{"d_mlp": 256, "init_std_qkv": 0.0634, "decay_fraction": 0.72, "batch_tokens": [8192, 16384, 24576], "train_tokens": 112900000, "steps": 7057}
Each number is 128 + 32 x the weight over its row's rms, rounded and kept within 0 to 255. Layers, rows and columns count from 0. Numbers have three digits each. The size before them is the row's rms in percent of the matrix's.

# layer 8 MLP up, 256x96, rms 0.181, rows 198-246, columns 0-95
108:183100158073095157116158149128210185110077135138102093168125135110166180131161072116124128129117133087072064126120137107125126081146133118137169140145140158168157133135168095093102195121083129161096161116147110125115099164078155066099128146082103138159110072104098099103154130083089115072
095:059105172172145139142158190101196132181097178120088068122123134109091111136125132125150184153144152136074092125108122137126095137095162126118095102169124132107130200086142152156117188122075184165100134089098094137113116127135169165128065108131162088143120121110092123134067151126147205117
099:147124168094125060114105139127101133125087130103130069156132157157144135160158114090158089104129116157126140157069129051187090131148079139131119121117158128100127166068147105174073142126130153180159152088106070128099133184134105141168016084086090121123143128127107132140163137077171103115
113:071133149125144128127081140109161171120116092060137147116130121111152107131113122174136100119065142160137123127076129090126150057110037136221125088101136102153137129106154091088147131097109102126105129224174159110146142097192147126095179127118142142145132090126124184159114133164104158177
106:096165067166106157148113076081141136097135110138092148141177097097094120112071144096162135139132092128133167149207114153089133131124119085126120111167081088208152129169066152106115156188069109118133101127106175131140119152037110155084108116101097112147114128157102104123093133119132193156
106:075066212146135138163156095112134097161097151144117103124140118123144131121195096120182156072120135116161117058102110120170128065141103078198159157177073131143101114191114164113083127109048152173135155158148102123133157123095112122144118090134105150105160110139164096133163107108121162158
115:155129206121115090137140068136121186088110138171139085109153116147121099118092123108112164152091105154118160054108137117140167141150067096122138126135034106036147131089161189146162090127174146100152123136113130119129128142129130152067163160065121099134149120132100093124164117088159125069
112:102116121077133164085059143119129148137147154131103118129151160143127113130089129159160096209102140099133148181096126141137145136176176165151087152105160126178190043141188092094152163098132118128187127094183122139099125110121164096124151172166140132162134114136143179126206154100105076097
092:120104092134085162172138164086141101137161147096122111084065140101144145138164097138151086102094116144086073135064091107143156151113130163172141205076172149082128219159142143142145145142126141165097128138086152093180173077126205107116121137115134170159143148110129135181081153108122125149
098:126122158153133111128111061080155116169094085086096099155085126121103159141104175151133126087102144100121097138088114120135122096177077147077119158154108093077106120161149159117139102143124140156029143123064136136147187199138153071080180080129131117128134132115059108112143121088170089155
099:079139209111072101212174145139142078111131062133085141151134087102115139133110089173145162177180112126136107175174149140080174112135130134123142116126065155154145196115141115181161132099140100138095133196143156115121126069112154140120086153173147108146169113095140160100125142122103084107
103:154159105070146124109114094144119073156079094156094120119148166108138149107189125167120161120122121125187127119139149150115068115115112073135092154140110145150140133176097059119085068158108184180145049154131119126149139099108116052070116114112123117097114154084137124142103115204104118196
104:144169150111100141118151120116144091134149141175115113193048158113075053187193078079075085164093151134126123115083120130145150070163107136116125137110115111135078110115132143122091113139134152141110168104135196153129154124090111065111119162129144115122151139094075179109078104174135170182
093:132165086105141145150063150142179091112074171079105094165134182123158094122120112157127145168119070122113133145207125129122091120111154117098152099155153105120152165230135160136165067109123157165142179062149134081124124118165115147144142151074168135107147107129161066122120127137068146104
102:088124142095130146104090091137150145152104189122145145052128125119144131098120119120054091141115109138127167099090140072116061117150110065206138142127077135063098106103110128134091130109103057091150134061117108126131120085125116110137159126085088134158125146133157101194096116079186156082
107:110140084096156153077145102175120146135198078167111133100155158181143128129193142091117113077120122124104167124118140150173183175077075186124163133140087075121075125102118114121148136149218089117077085132116127120097133132187114140144134046128152079096121122122122089139122117145136119164
114:079090083127085126116085057085146142091100207171144122126094139143129156212144133158087100112090112140132149148129128167095104135167116147127116116155170092168109127155114133184125123146167103146154170121126129129103216124192151065145107146098112193144147123142137122148164125141165145204
099:162095141121109145155161154076048144109098140137125116059082118134127135152196087209084112087135091147095151102143106150113135175136107170132110178068131132086081103098157074137070113095193126139094097095172132141179137074137126081149116137096103130111115152107140129149076101097138112123
107:146140088142139118061122145180145120135114087149150179158217126133137115193119147103128182131104146173172115155133145084070133073089153146135135104171134137126133235165122119091079067135094110098096070135109128106123134068136135159148116110173155127125091150152149148112096110143169174118
103:113148121147087187075128098128095183027108187133113200084104141114109140145149121145068125128142122211128173142136119119134124171169122144156099164145152079101088092110106157140138139158125100086146166125181138183164170157119152073140109153171154112114113142089146151114168078157133116115
087:050159141140136132129169155096193086084091121129069144103119078133095134147103200161144133167103113125114153184155120107111154153055116125168105133093067140154108138083116186125118112125116129122111154185076181140155169139163155136124178185087134127145183137131074172168115117129109129097
119:114141119139091150067168181116158170141120105124111135132085092054103205094128128172156155145159145055154122135110129162133112138118115174125151132147169133121118130138158135134124094138187132209154119162096061127152152215114153065084117175158139130136112175165155193120157118116117139107
099:147110135132047093108074127139184119187147115151171152151135143178101106096146139140118064171128149170157149177104171136169147177106133082171073144106113164147098078140157162086091091150138122073150124135141155094122113104108113081171074145089138119145134148133114089176090139106166167195
099:176137156167125131165093129117118119171145127071079138106198124131227118176134140182152130098124087120131136141082109154139137119128121190127152110106181114149155108114101145113141119074180187131200183102168100076106178199173142115089113139156089144110157093158127141143132134107125117093
098:141054170118216094149179146165140082081134135117104083136140162116132128117131124162145106056142152129125183148133119088092134168179094149066091162145116116123141079141065115190102092114082182095153108130091115096132147177135102135150074157134135131206125123141154107142128151093131138094
109:137131125090098088147151152093091154166143034157085155127127092160129106148101128112141130149158090150116159100179159162184166145087156097113157127170139091137060162180096113120120120146096187099127079103145159103106136135059103186146134090105093061114077127170188150126136119125115126087
100:032158170151084064122129095140134154139092154140149134093185096119131182156112067148150182167142082092119091099151131145114117172142154087145087118182151135110081169105127133121157085137111101114163164100113075117129148135083139158140089098107138117153157099078196150138136140076102070104
096:128090130096161143092068129087149186175097153131093080130122131159158129111115112101127132098085152157084105171135125113185118126138086132129202170184121147116169095129148237095164182137120073102124100116167125141107095133166180152146100100138149114167157095101142120183130103138167180148
098:157081127104076124134094064109170099122079166108122191128141117165126152114089139110101128134099145094189122153114174093156116158122154116179146188085070064055160150200123106108142125112153172122143161183107148063091127102100095097125122099126108095136105184114139100129149116147133184123
108:096151144138167105173104108150111131199114131132122148136126122098049174090127082147147117138171113126168135142144110138118109134112127119102135135130087106163074122119101104138101086163069046153126121087130051134139114159124050074134124108140149114169153088089099131130141128077151018168
100:088167097080121184096126109127079165134115157130121112106081117121180176108180191197128142118084133112118058149091094083141091111135110127140128159113153137117184105089104091176155111170184165113138126126186163088128103092112097094153067160075141154183148128126110153176113123163113155147
095:112038157134133090186151112118107167160140145141133126127129113135092115121175117127142141135123171077108166168149135154116178144119110175196089136151161153167126176115125094149090082098157099075063112133138172184135118137147158163121126142180111091136119088089153067102175124200115173077
095:147073085158193110118135108202117125143104095103101089152124056148107151088101130118080155115162181105155102132122125152156150087143158144142090109172070137146116164138060122137152101121051119091124121154024086091164123107104129165110126085099128133147147100097120147075161129145156123096
092:112121094135118122122116106136164139093137195114102097176137052133136189144152192125140142077123157108173089197148177101096159145107087108129143100107086069113131108179160159128151146117126169128118131100137162108153105118075077212138190099112103076141161105133131125179153124075148100157
103:101162144143105151149152122109177139115127191138174052045135088048138120165094147149116174146122151134132192152143115176122189157127102101156148127147079125142094129175126093118111126151077198136121128109104094129132131123060143137169094085101109096095120084181150121099071127095102131113
091:127147138117079161125062097123168077144157089074119132143146178139089174141058123104138160171157104099132234116183127132134119184094155049116114144148156111163200146155094134117149130173093106115124128150161101122144124098127094120129130127171140110141157153171152132110157133134178114055
106:151195083130084123123105166162134168183152115135117173159071131128118157102125147204155123157108111135121046180117159151171162142133177141116113089094164137145113069114152144117075114116135070182127108094132158151214145062134135140080121171155090123170107135146117162126121120110134093154
096:151143127136117101157079077114116069102143148111102099088098139103095086123175086081166126132156163133115121176109071098105147119141100115146100173107128092083126156157153126136158102120161136110109198079150144045091157124139136113125122150153146093222151097134105228107105120182132147097
097:161119109088150158120147125119161133129107168140190110116086165104163142136171125156085094168164146122122132154057119079098148097113119134116243097174161121138170137143106185104153166105129114150089128099159104124138148200059216155132116107115146126119105166173137127149144136108128153188
095:119122101153128158157142150102138070122129088160127192106155120140094113119124095096072166139140134079084096079178143082122147130123093074096114124055117177136121130167138132111134129152107127083161158164074102094099176158142101139156027178130101132148176136204157147070144124167121127135
098:175139115138089129080164134134137110110141132103117116069152140095088069149167126113143178089173151150096108127160132163159128182164095100102169164085124144151121058082155096123157135206106068126117125184216157202165142092115143128126129174127139124114098102148127105153164137154079118167
106:100160053134056132068170095130145126077175153143117177154076133165128073102145189083150136079105154168112132125124116185161127140144126136067105108123104142109120107109109164115120116129147151149136077108101126162136108124174172180126162182120136075125082153091086176132151117118190112181
090:128103117123117144088123151139161060105103108096173121198140140111108103118134177111148134143180139078098134097126099130136106140076138166121163170144092181137151112039122090180047144136104063129120140106119146131145103098099118130152104137117163195160125157096141230190115132146121106127
108:128081124074110128134085124153080107122106132110090114195195121114138106157148066076123154095141113039110090090122168135185165112148173100090123152197125188116131086113133127115171138112152132075165132146129073113118103096068124132118170155155102124108104146157160080124138133138179103180
102:117114132045101130111141169125172112134165114149179160093153243205098182163137129122109150189143103136118151107125097121093128129107105088109124088162128170078127179103127141152097153118123134142151114134138178072122155108041145137149130121089093120074125131141136104154119124188132171152
095:088141144102139136036146164100150160145153124134102175166117136156135091194090128150087105075082177169095116204155103146146127166137179135170127160060138123105176071126096133082134165119121113140113140121116166168156173158098145131124126100162118104122143145157105166157031134102124114130
088:132129067144169133188029061125106133115122155099112155104142119147148169205117070100129121146134120077093140100112182058145128105142121100128140163110131085158107105128134128112145135081132177186157129064113101118155123150161087173071111131161087140170092147106143137113087142160108157085
102:162039151079133112121133162097112126105094104120116077179091129177132163163131131162194115108131159114097064152095151059107120102148106107063118169125121075116148208154089107110115149114092133074113112137109112154127126197107141160147089082124097119100159102146122135130150113068077105118
101:172173139104113147189084118147113124129096104152125090146149093111132167144094116164137128128143126099106150147163156046142163210093143046143110171138068154126155210141080093137101183158115099121169068137160130102135121101114127095095138115136117164149150095168172085085136128156172139095
# layer 8 MLP down (transposed), 256x96, rms 0.176, rows 198-245, columns 0-95
103:140117173149118144099138110117161139153111152121122083160114158117184165167169146116143102137101163112108166084135019128123087081129108121150102125096155129153116112171092125116081172142088079105121170203086139081126100143112167112169147115086146190133085114103101194101193124149075146114
091:100103130108125051075108178124050102140145107093122188132089189095121135130161160187146146140118139157134144136114092064074179117128133109102160164177111103133106137118177144110153153143078156078161113126073101081098154200108161137113089136093157120120130163132100149185109126099144105174
096:118159202129147127135143162172115085146125082125126152156080114160197106119159144176137155211137121125103136119121043138120084130162148099102088156156159118157066139172074167118150116130106130143107134116160118077070166106132157126097124152159154172145135116182093144137077107062101174161
114:128099143130127082147106155135157169169120120073076103132119151085131155071097144099168125139093158199145114087109135130128121120160135186141092125064131079160219146112152105115139130155136097145085111142105156073132126049147130096103161121172127140159097195131124151166158206105148178137
103:125181166152145151141140120141150105171116079211172138099111122166139064076168135119150075200084137111171183158136172184135137132096120146182125151133150122114159142152127185159165113090125105175094118129100141133122137085188139113082149170119176088065127144134106095168154152151141097149
104:172069155146112146137158123098167144167116130114179075114145091160142047126108123107123141110127146118152117107106151115180136144078153159131056115143118119110083060138107103143126143107148083134134168049168136156131086131179182098134195101141054088138149123141113091091128129098195094157
116:102156163113150074116109161144120098140169118062139106177152182092163047117098113148098127151132149118172177052091094112149094101080104144181106117141132136138150136114132119145171139143165148133114106160170139134100181152132108178145092105141167114096106183121108119135125153101166087018
104:112159109115113095148148102174088182122136154139079114125106130111143084112180137117212152173111126132162150124142082135127157150117129110142135152114090152178208094117198088144095131121163119172159164133176168112136175113149179099147128145147079153114168188151181190162150127093070139089
093:077122090163138092177164083079132097133118151145127198116168103152066130129118149087121129118142114171109129169177199123125112147116133132115139112155169079145189139140146131092064088163123209120155118035158138159106143123137167143134079097113148111082099109192108117091119161117155137149
096:119146143127102124094128172106134099079162132209155100176079148115137112131090124070143090137163125183143087152192089157118155104139113100163164155172108166148188025154078099125121146137151121098127155098111143110101178109139168156062142113126108160123123155150122109135083092110071166115
101:172162174116180123148082162093141098155122099149119167071118128086152135124177170146153096125112187144130157167086105116112114110119123084152164133156126134091146089181166156132080175166065110136106124124130074125138160106109098183183127143146104150135064062136159169141131101226124125144
106:163168121121118184066099152135140174112119135098126184168170137150115103152120125085113150142136050181110117120135079091133164182121156137136158129135152119085119130116133161110123175122110109179078158121151178094135149192127136135115142195084186088176109078147193112167177161068132126109
104:119139125138125200116164216110181179150122107087088128153123067051076109109091124122117125131089169124083109120129135116118127101198169112153174132159120138078071152064082151125152163131126128163097164103165156115133175132125075117136071131105162142094150119144137082151128164117168160119
097:151118135146083131124185129119149088162118148110114180100119092145120153111116120139121076139083122110145088144077147130175154144145138114043113151202104115123141130099085153067154106153152123204188139094130096071191113088077139112109083101139172190155129150101120138197139119122167130084
105:153153134098141150138080147100113160118088106099116069118129123130161097087083081136086102118158122155149092100120136074095138099173125143157150065124118145086056125084111169170131112106061071093134173166120127058150116100163169131090156165136106138096105110078131159186106149083091089172
103:126123173175111108186144098139129109122140101111122137069071110100154116098142143120146125156184124139205161103098109101139111137130167105128173130114106166090126107111170163142080089139139139138167135091174103160073099139151105159051070170085123185176136145140118066071127155051106135156
117:128126098134145099148123126111158150144088160145108123163141125135117096112191119047155102099180098113119052167106135141098118125122098171080125150115100147193190112107156100047175178101198169142146067148145120147100108043126150124102160112145163111113113150128106162093164080134152127122
098:119115172088175087132172136128150163142146156047141147168088116136124125141058129072147123104165065140170076123127131075149118097135068081101118088132149159105148120120152077137115090146137121118170171099092122123101088162123116180149093122081144103173140160134134051152059179098129111123
102:102161184075153139122196129167153152155119067130192116127170110086096132140106116159105110126173165151126150163120107053091119130166136059123172174123112159165131114114186094142135095060134102147061148156129150165145099125133140131084149084085129078149061104106154110130107156154136113164
100:133090155100141156140194119117151103101108078131105132090149157167137141127173136204078074193119098070094154098131132108121143129141095158127128151141117085102146149177051117117115147111090138173127144036092178059165106130135122106192161123146127117162110128159161152131120198107129150117
086:144154129142101112124120208098126129105122101147143132112190158149174114151121151096128105160137092168146187146200041155150108098118167084151138132132095138146076089125117105140098202099124123096072076129096172192117167135086121154125177092118151128062119110119134121084130085151106161090
113:127145094164153153052123108105138179141106183086105181157103125183133108166176071126133148115139150108132157133127110089111122130137080169065143143182125164126128177129189154083138117106103103145126158077103118187186128099162166133116107169089167204112173138131156126111125164086092127175
102:123141140110116122120108118131112080108099133086198140113141086128172142161168170148122073134185167133072115140100175161163117168148079125146106103141078141102135082114115107184089090162106110113115144140126101112087130147127103145111164073147077156128179145173176086092080031103114108189
100:113064101138127160092147067136117133138166098098091147138108115132181091131095145105136123192145158135121141136104135124168115127140091107137116159185113109172126093093119131153123096076215137160120133089105076170215241118169095105135141112150135161107167128127131127182103068113140118133
095:127099038117170171120111154166124144207129139129106175029096119045108104113145138170191154077132109141109197088116167147133136145147101149151131151104155147133111139072145091168148122115129134194138159117133129123079139106155150191119144140069112094112130135122114110096105132135107134085
103:129152132184107149172139089099167100123133077130062150101121169157157124140132124119154113154096164092131091157070076151115123138154132125134117132142192096125146064147119179117139138154119158193141148139154169227212127090149149123071159080148173152122125100129139167107124145165086120182
098:118141127084214119088144143108114124110113106076171107068099050175155054128208106098112146144123138087118119162090131133112098106137123146099098134149115136122129099133199122105114120125114090166171083088038082116076124133152164141127111126144090173104117089139073146102140138102112107100
100:127048171129196134162147104152143123101122113168125139141073117098117158092101106150135129071088121160137160069199097090119110092141101048113138128147103073134123140146102070190101122125177205117095142107141129168095098140079131099115122205109115130105153132108153108114130096090151154139
101:133211110121044173141179081156118135132075122108173055104124126111160169103080067142118152144080125197135163114133182130109114134167186119167139129155102109147116172118158125199154114124084104105174141130119156176134124137084135084146158182130107100140093093117122112163112128133155151106
100:116064136101149188132144122126173121186145116183144133081091116131152136077118088110085132191133137120127071168073038185164123151161143102134075136113151142099131132149166119205108161129121141157149161085133084137089082120176137096147103188138094138141115139126163112131103123074118108084
104:103094116110079132124163105152116143112170113192126115157123097162161047139102177118114111127123097060169169133106059081132143095152211135143142103199089083125126116154105123136168113131108111126160094168109150152107133066133129159124124113202134185091121109124160201116104167145137149146
096:094156138150177139134131089094103103108135104135122126111070179128171186109145148114117159110155118119156086119149104132166086163123140174054142129056102179136092153157099136144099164119168134071128197156157089040097163163181130157165100089148077070113125091151131138096093127131131132129
097:148092087154187102125091089088106100172127125101086109131133137154092115125121146108132084084114059125120098080133198129167117073157160067134156127158066133149140116124077105161169148166131094185077113117173083165060136114148106193149121089110148136136135126137106097089150103078134074132
097:066108144166108115142108107101163086151093119134136134090095157148114193155131082074134155067131162171118115078129115097179087117146178079127133098066127147119074105128138150116151145126153145068152105169150182198112155102145140158146139109120130096113200096138058099109169138116186087133
099:104168086132142172052142123088078099062112112102212122099133144107115184102134118101106075088156171060100172156097187179127148112123096178127134140076110120091137114093133084164159154153112124119147120167118123113137164100117151140153154156192168108146184144110159152109116130179122097149
096:139122098148131166097127105160166107140137091113159108123116138255116134162082128118133158125130154153200166125109133136172155129110098141145147138168135169158111163124064123176145121184142104129118168158109086044115112132169088103176107100135151139172103093150153137070114051123135127086
105:153145111101130065114150078098093136106118080119135176166104116121089162123069114163116084098175056132114109089157085128176099156130092114111139090129157105139088107135130082174164083107173067100099094140121125107086125133075155097143112124092155083105116101135116149039066087120106087135
100:144112101106121204135178130163104154200100191082083155105141182091177129127113083133105107164141117115121158106148144109148100132139096153104130105189129120138170099179109165084143169167153139120222096115142140106107104141110168115117152125123174105072115133155151061146158158060141158158
098:142121123105104161136151050200087149163104125142126166129135123099065113124132137139175128182137084123100167128188133126073130114109122094125129145094210095119117118114106132200116108158150107204162194099122136130114100108126083139156170153119125206122127128135081133139182126126113190180
097:098122167147102141125118081119141117117111165092135084136146156166096111127098106119127144185159082083138120103059181073111092066102136135070103152098082149177148159155087122084157129115080102104151142165144096143133082178164173119113071113152102137210144083094130155111105142061105104107
097:124108127137108072079079185129189169148165187122147097153073160103090162157126119132188131096135117119119126156106128106178083091121127109157142142091131109219118106159170091125178155182135089153148103153124156132098153080100152112108146175116184177109162133195117131137146090131105093171
108:113124091093102187124103176139127129142153137145133140142078126125128151126181194111187135113078169174155125085140169154179126134175220094121057130114116131121088138175099127151152105098208108126144140113122174087083115091142100178135140147187100076113193115161109134144123106139143129095
096:111147119135136160077151162080156178103113124135116070163139129157089113144077142116155089096140173085111134163115141139123113113127154170174054133097151084104194124080194108125187122130098141084145114136106139116109153117128149121161036092147121092133123173109161134020126101153101101121
106:122164136072099159135081133168107130118117171151148134152118104129129147123154135123135165134151137094157084027132030130129090067148087158115093193115138094155149113159113197167122153118080108162131151149158095119117121128184136098137130174092119158171117167076121116161123062075143100107
103:132158109167205097137117103170134156059114160113076154158113054085125132115207173144122118092157138152139109147122107114160111115148180125110180142084147081119143095092130127094120119151135147170150141098085156208107123167093123126124141181165170137132170161098093156114114155044151110126
095:086109133122150122125109125094127153121211103089114111184124110075090091103128073113091144061141124135081152077147117085104194160127112113131084105155142158117153109118057120184154118149149097133152171141108101168085136097101146161110119090117121113124097107117112194182087205100069129151
087:131129146130124080168145161121117111068119099117130123162109075160056094074081155123123198168095054126122147145134156132179106136135142158151118170126167128120141084120184066081071097121133157167079142188111123137124160161114056125094081097129129086103133140137084090103174105162122129119
110:166104137103181144094119144101164173100152117161158068063093123119122125097136087126154146121123109115106082156153107116105085134081114110085120075125111151140173138134093130057105113142140113089094137203151105225111100141147118144117147165134142147133114118163188089036142090191110138146
# layer 8 MLP gate, 256x96, rms 0.196, rows 199-246, columns 0-95
099:104165176098109173109168187114182167123109126145096100179106114141142121117159135103107160111126090063071064145148137063168098127079111139173126119145104095090157190138114148122174147107162124143066106124186134160129059135121149108110105194146185134133136122089067101124151134156101151151
102:156137120085122164103162151106148073161115074103125106121120065194145127124104078082109166117125089161135045099156187086140073109134165077115152119100153103133154123138133147086116067137162118137102141118165135141088052103131072110134182105201164157149158177135114110109098121107112127147
111:139122118127147152131130189137141135155133092118143080064094154098129166147124146134141116108124133129119140144132165073056118131118111142119176143124132194153162080166102124074115115134149128126072125212066157208086054110140128153150134196159162162171165086143128101074109155173112132153
095:137096179156138191113156132166139107190156141115169184134131161117135080160165089127105130103110138130178105131121111122139139183070153067084132180137120190116124081127107168118148141105153118116163052148140153124083201140131115103157089159170163108163143128214160068142145152143121118137
107:093105113139181115185125054138120104066122157133194150185125087127145147125196104133111131158074115143126089120168146093136163145156151094116160113148071137133156090143119102162177122121159225063131078133054131130125093130110060147112135110118110168144113107162131098136133156129105105093
106:155050165124146148170170159109142122101174080099114159140174125156142150111148125137136147142089145178147115194089165137178135135094117073174167122133135165164082156168083107101065154103146118122117055149157110147164135074167125143197103120103162077132080151172122126125091171138165120122
099:104119130121147154116099116105099130154143180133113127131079160173143154151075123140154127200077087128176114138100154161187116169126104096132116111137120191137151099151161115101114155145135088121169140106177095165117044093142128131166125175200155092185129104111083119119156205110112067078
094:124086166052187136140219100115068098149145128111119133107129152111114106102143179168065135118083082184111130096101140088135092127120082096137127149142154182109068095132140110111107128189112147119139123165168090127138113135108139074215090118119070098135129136162112126118153130115151144190
096:214097142104187125120147082158146087102101140059108143127118132131104147172136158129116139108101115194159068166090140146116114131126068094110130158101148111139062145144093153106109043184126119150102152073075111148168137142154109081113120128169192079087135130110121128109113120114157067117
101:129117145110139095127163171132093111105151070125131092140108129104112164119200103072118153145135114113123086095164200110155091125095153131101188153112149225084131117167116174124132170157190161195139146078147122132114093146114140129166136176188127145088173085123070091116129128160095133103
111:145111160132185092074154096123115086101124100143152055087110114099138165109169135177117105100137168123157134122163150175086111139110126013130118107109115150160086141121081104129113088162128188096127112131130035141122114149109075089145071113151116135154134089085115105117092186165146112127
103:073138105120118193069124116143174186129102112061162124076109100124103174144077140107062167118120109049146073117126136129160083138126107116138083166104174175114127088121191130081116138180121084135130166120096108136119082134145131087125130148069123102142154078158108107108152174109174111129
090:086148116135124194085155148113124169114047118115095090112164098173136180067135151146114148172166126104142133124127143160120063164097089132183187176143125145163148165139062153116111165156133111101133069111138147134149062121099082157135124104105144103106121099164146079063132168127075144102
100:115112148112110124099100145121131151062094109081156106079136106090101145147114147150135132159096156231170157149066137068107064101119086120127127171093143135103099126118108172063126106154130104116177137165156175190124097091169079126159114091194152109164166135141107130124112174077142137124
110:114100108079143135123133201142135137124104135105095099084156155110136117116098190147114134087078140167131142151033173097150138172178056139120175150119121199120108113146155176108085128176105169139111087143091188136138180131197104128144155115128076128159092145156091123118142164140151126169
117:121145138105177093108156134133174114167125127114190121121119136136071081130133097122080199158088110074135068142140126095140060177069105082141059061133121154114201119158162105099133063151148143093139120140117113138121064119102058103114111144144143138113159133109104070093117156116130138130
091:137127083132103202071127123148098121152088090122152144082112177131136082157178100108156172097099151139138085146163085124107139174137129123112161145146117165099090088110068135083166094146131130139137087108123104131137139183172098084153131146145144208115117081186156120095205165189134168155
095:157159147096135102106090143096243105138135072096141167173105171113093162125112131105087092146143111104127137132103118116141127117142158097062131149127167193086138177141081162044124114115148078139132117100138146224123128154122080134137112149121133140160136164176156154135147176160154115083
101:113120145108105160131105170118115128165095110103199099097068168137129112118108112143161122189108077133118178098095109124095085040123123128159094127181172114058117138205081092127169112164123105104126165137147140125103165151145150078162120156095137165125149135070121100095141195145131136065
099:122107087100158137173092118086138106053074121092128098102103078148107123124162154135136140125084116163146142140055131111113134159092145119165092121077093107068133161105108173112123131174156124108077136141104145123120135132152122163171114121118118138175214056137010152124105143133145126087
112:119139134138186126102118136081134132099119171070065090145148170154167126133194053124136126096091101152091091117049209079137108138124134121156133119158106104119141127169158123098115119116107111124014126140127142149186079118126152127123110126110110160164165094123128099129093170079124152174
106:134148097110180121198132205172106100113106111114157090111127085113175148127193115131158133134076110094152140130164140120141097093118100072148109138097141132171174080146158112141134119078182146082104135150094072125162156147080096179161106156145172141177159069141121123128080142091094078081
099:120154081108109091106106115149144115154127164091182083122096166116133157086105077133088119157121098092205139156104125085109109172134112112146152118104197152114130184170173149073154084101066134094079109153156123199111077139082083081114102131152194136141162141069123143116115145146101123129
090:120087154105156122086125147098200161100118188058149064111182097144149157138112127140112123110123126072147061149132161101113097189149155122128178150098094140130105114182087125155083102152103137064169141090073168128139109174074127094080157133158131143152144116075097146152160130097159103101
101:099135096113127139146178114148174131100110109166158060092162108129109142078146211170120107152106128167167131092082101113096129176048154149100095126205113171071132098111150091133117144119124098139130135176168138195157097129153150062160152113109123155142148149061169133092110164135111123121
102:131120152132205157102130153097130098107125118120162119105152093172161148122181159101112087057128125122177104162151173099141094108170105109142150133077161108166099071158067129071086139115109156135136098120081088129115118106184118146120114142170127184170196110104128081136053177143103175123
100:125142129123089147147060121150141198072196182138127141187113140115111092121166177109090166150094087132145107154115125129135109154108156163148143116090165135151160083121136151083165123177140093114112159109062194173084070138158089110083161156138194116154113147113068106127162165135152141104
105:103141154119123187074124193101138161123118096111164140144069138134114120137080161108150158179084132135176108145135167101109073097094169156139155153087113150101157139155125197067149133173129161113145141179095109201132108123100136144156161190136142154101145134106080149038149136173178119128
100:099108121025138123123144069104095028158149121122143145179085161172099216092129117142103136115097084127160154169138132121182127125122138080149169137152082136170091131140094098137072060163115140107141105137087136160159133102087093114142173141133135123174138120123127144144149165119143102174
098:138093146084093103141206132055064093068131094132134136089176127128169134163139149128096169138079159098153145149161170120162128147156104162171094114112134126168104095136092117094150105147143150091141112197169171146143130109144175132140149104108104205140116136130205138109117171191095169135
098:115126169121108183109153123160192113116109108123110147104065151178129184119149128023126165174121108105161156155127136070161144151113139132101188121175094194132153128172083141118104136138088152127126120163128177148127117127202128121110106138173125114106197132107151137058176145178148117104
094:172126162126151143078119161116125172103076130078158127126149130105182131140187109075125119176114060208148118128129165071129118124152101151100099129128147100089104147107152144125123089195146135119124076195118168166117145105118131188110112118162122171108176102088082214129147114125159083155
097:150156179150161151118143155084137096086106063107170154116085147142140111109127083125154137140080062189093152122078117126180083122132157106135126130133170181140099090095110146124095089149141104115087096151161056223153139149141143151136088160171204145153145113117089103116159167133125091114
091:143119099132182152050095136083091112097112110126167130119181162170077171159133130076096119074132139096091121151065164125112120138117089125108105118102123191102126051118096144188127158104144104078136107148087090116103155102166137073147133165147182145157189131097115120172132181168125094136
098:125145095163167119134175113103085142122119165117144115119091071127161121081125161136098118087150075158183052139071172152191175172168118160099108121160092132118030155113147161063124102131147173126128088098099109180147140138109110151152162125131153144167142125129129111144133186129113114199
099:037135156095113127118119184131094147125107110118167130140154061139147158145112123095144092107100077132113110149133202094121101109151099114105157081125168079134154187114055156131095140138118130139068123144121103133163168149142088101139100100191155174150114057118132113096183118097066129076
084:121122151069100157127153162124124129145097179151157113128127145072157128124101143172075112148085090140123164154149165138174111127119127135087150159168087144139146130118066130091109153152117120079142052163096177243122127165103142104125130083111088111047084114103180093101176113117148134111
101:105160141143096130156098106104183102164161118109138188130129088110131118158115120057101187162127059074141110159106118122106124128105112098077096128161113161144099058162119111084115117151193163183096173153160172124147147159153075098084130168184142148161137099140103124070132182167141098155
093:076082185159136182124183149128211120077154200124127160120090137106124136138142065147139122093097115096146165125183162170115124109106142073106144135201155171164212133146165101123135115104086126106106155134077106159114117114147145143163133163131125145159162104116140155116175190112105144093
104:108188183127160116087124176139133119150133141114144127134096118110121141100165184133172124143150142151128070176154147117129095165146073065126152126098127112138140134129145105092182116234087127134158084185192086194142105111127129139162132144123142168159118154166072100173144157075163167161
104:170098179148104110178113092136139138126143098177137112192148180107060165084161119121092134097142071074108141119119156091179142171137103107135114126152116156197171151130059085066109100148107082086116101121154127156160088070101068145135151147107151152138168081120148134167141164108109147143
085:188136104143128135108105151133136152160082107115121166134097136155196102054146103144119137058113123140163114135120150073158094188099117141106165130145136126105124130153082175082220084139112105168113066110110150181117121161100134153116214095172123164145065128094151130113130129114079093123
099:109113132093136118136045072080122135109108145089118071133154082168086101097148103094085129154111099100101126171091131115153158079132114060142078144142123149067112108043174145174115118111122120116100195134081096113137112139144070135154119125169090093158198138120076128096141150135160147148
102:133042182055093123101182122099147089161167089110138104118096155121155147116116114138179203086115103138170122154108127100118145163077059075093119104175104219104121139104108102108117106126125141102098129150180116124148147100116138107143156168073098087136122077093130118111154146169137153146
090:125127126108124126086117096151110149048104141095129112100145080107149110044111124089065167104108119190127089095106139051189148164168146076097106145160129166090098159157204162100137115177099071119116137106138094131112189121149128097075119101111145133076108085136136165123117119134102127110
081:129136165120175153143169154106100116092122159099066131050154081105103139111146088090101140113144124136074134181179111155161153162205087150149124097148177118117084131202148137129136108177148143119159172197180166116117140081112142112179150109133190127151127107118101167124095130140145144067
093:154177144136122168077123164106117134129119113097149143065142093119108097130086124095094153164097085110147142124134098150164095146172112156156148096115114208119102111132125185081113092179108097120131125148129151152130077110146104100119159205156150211174104128097140140067144179219101135161
098:155114124139112126036183141088141146156136150136151137097128096145160124168123151030112184145045113157136140130120156145087152111151119153109150090160131158106123095141146189104093128161077152126076156126073172176138126151136130112114161170139174155102108096053123148158174134133140081171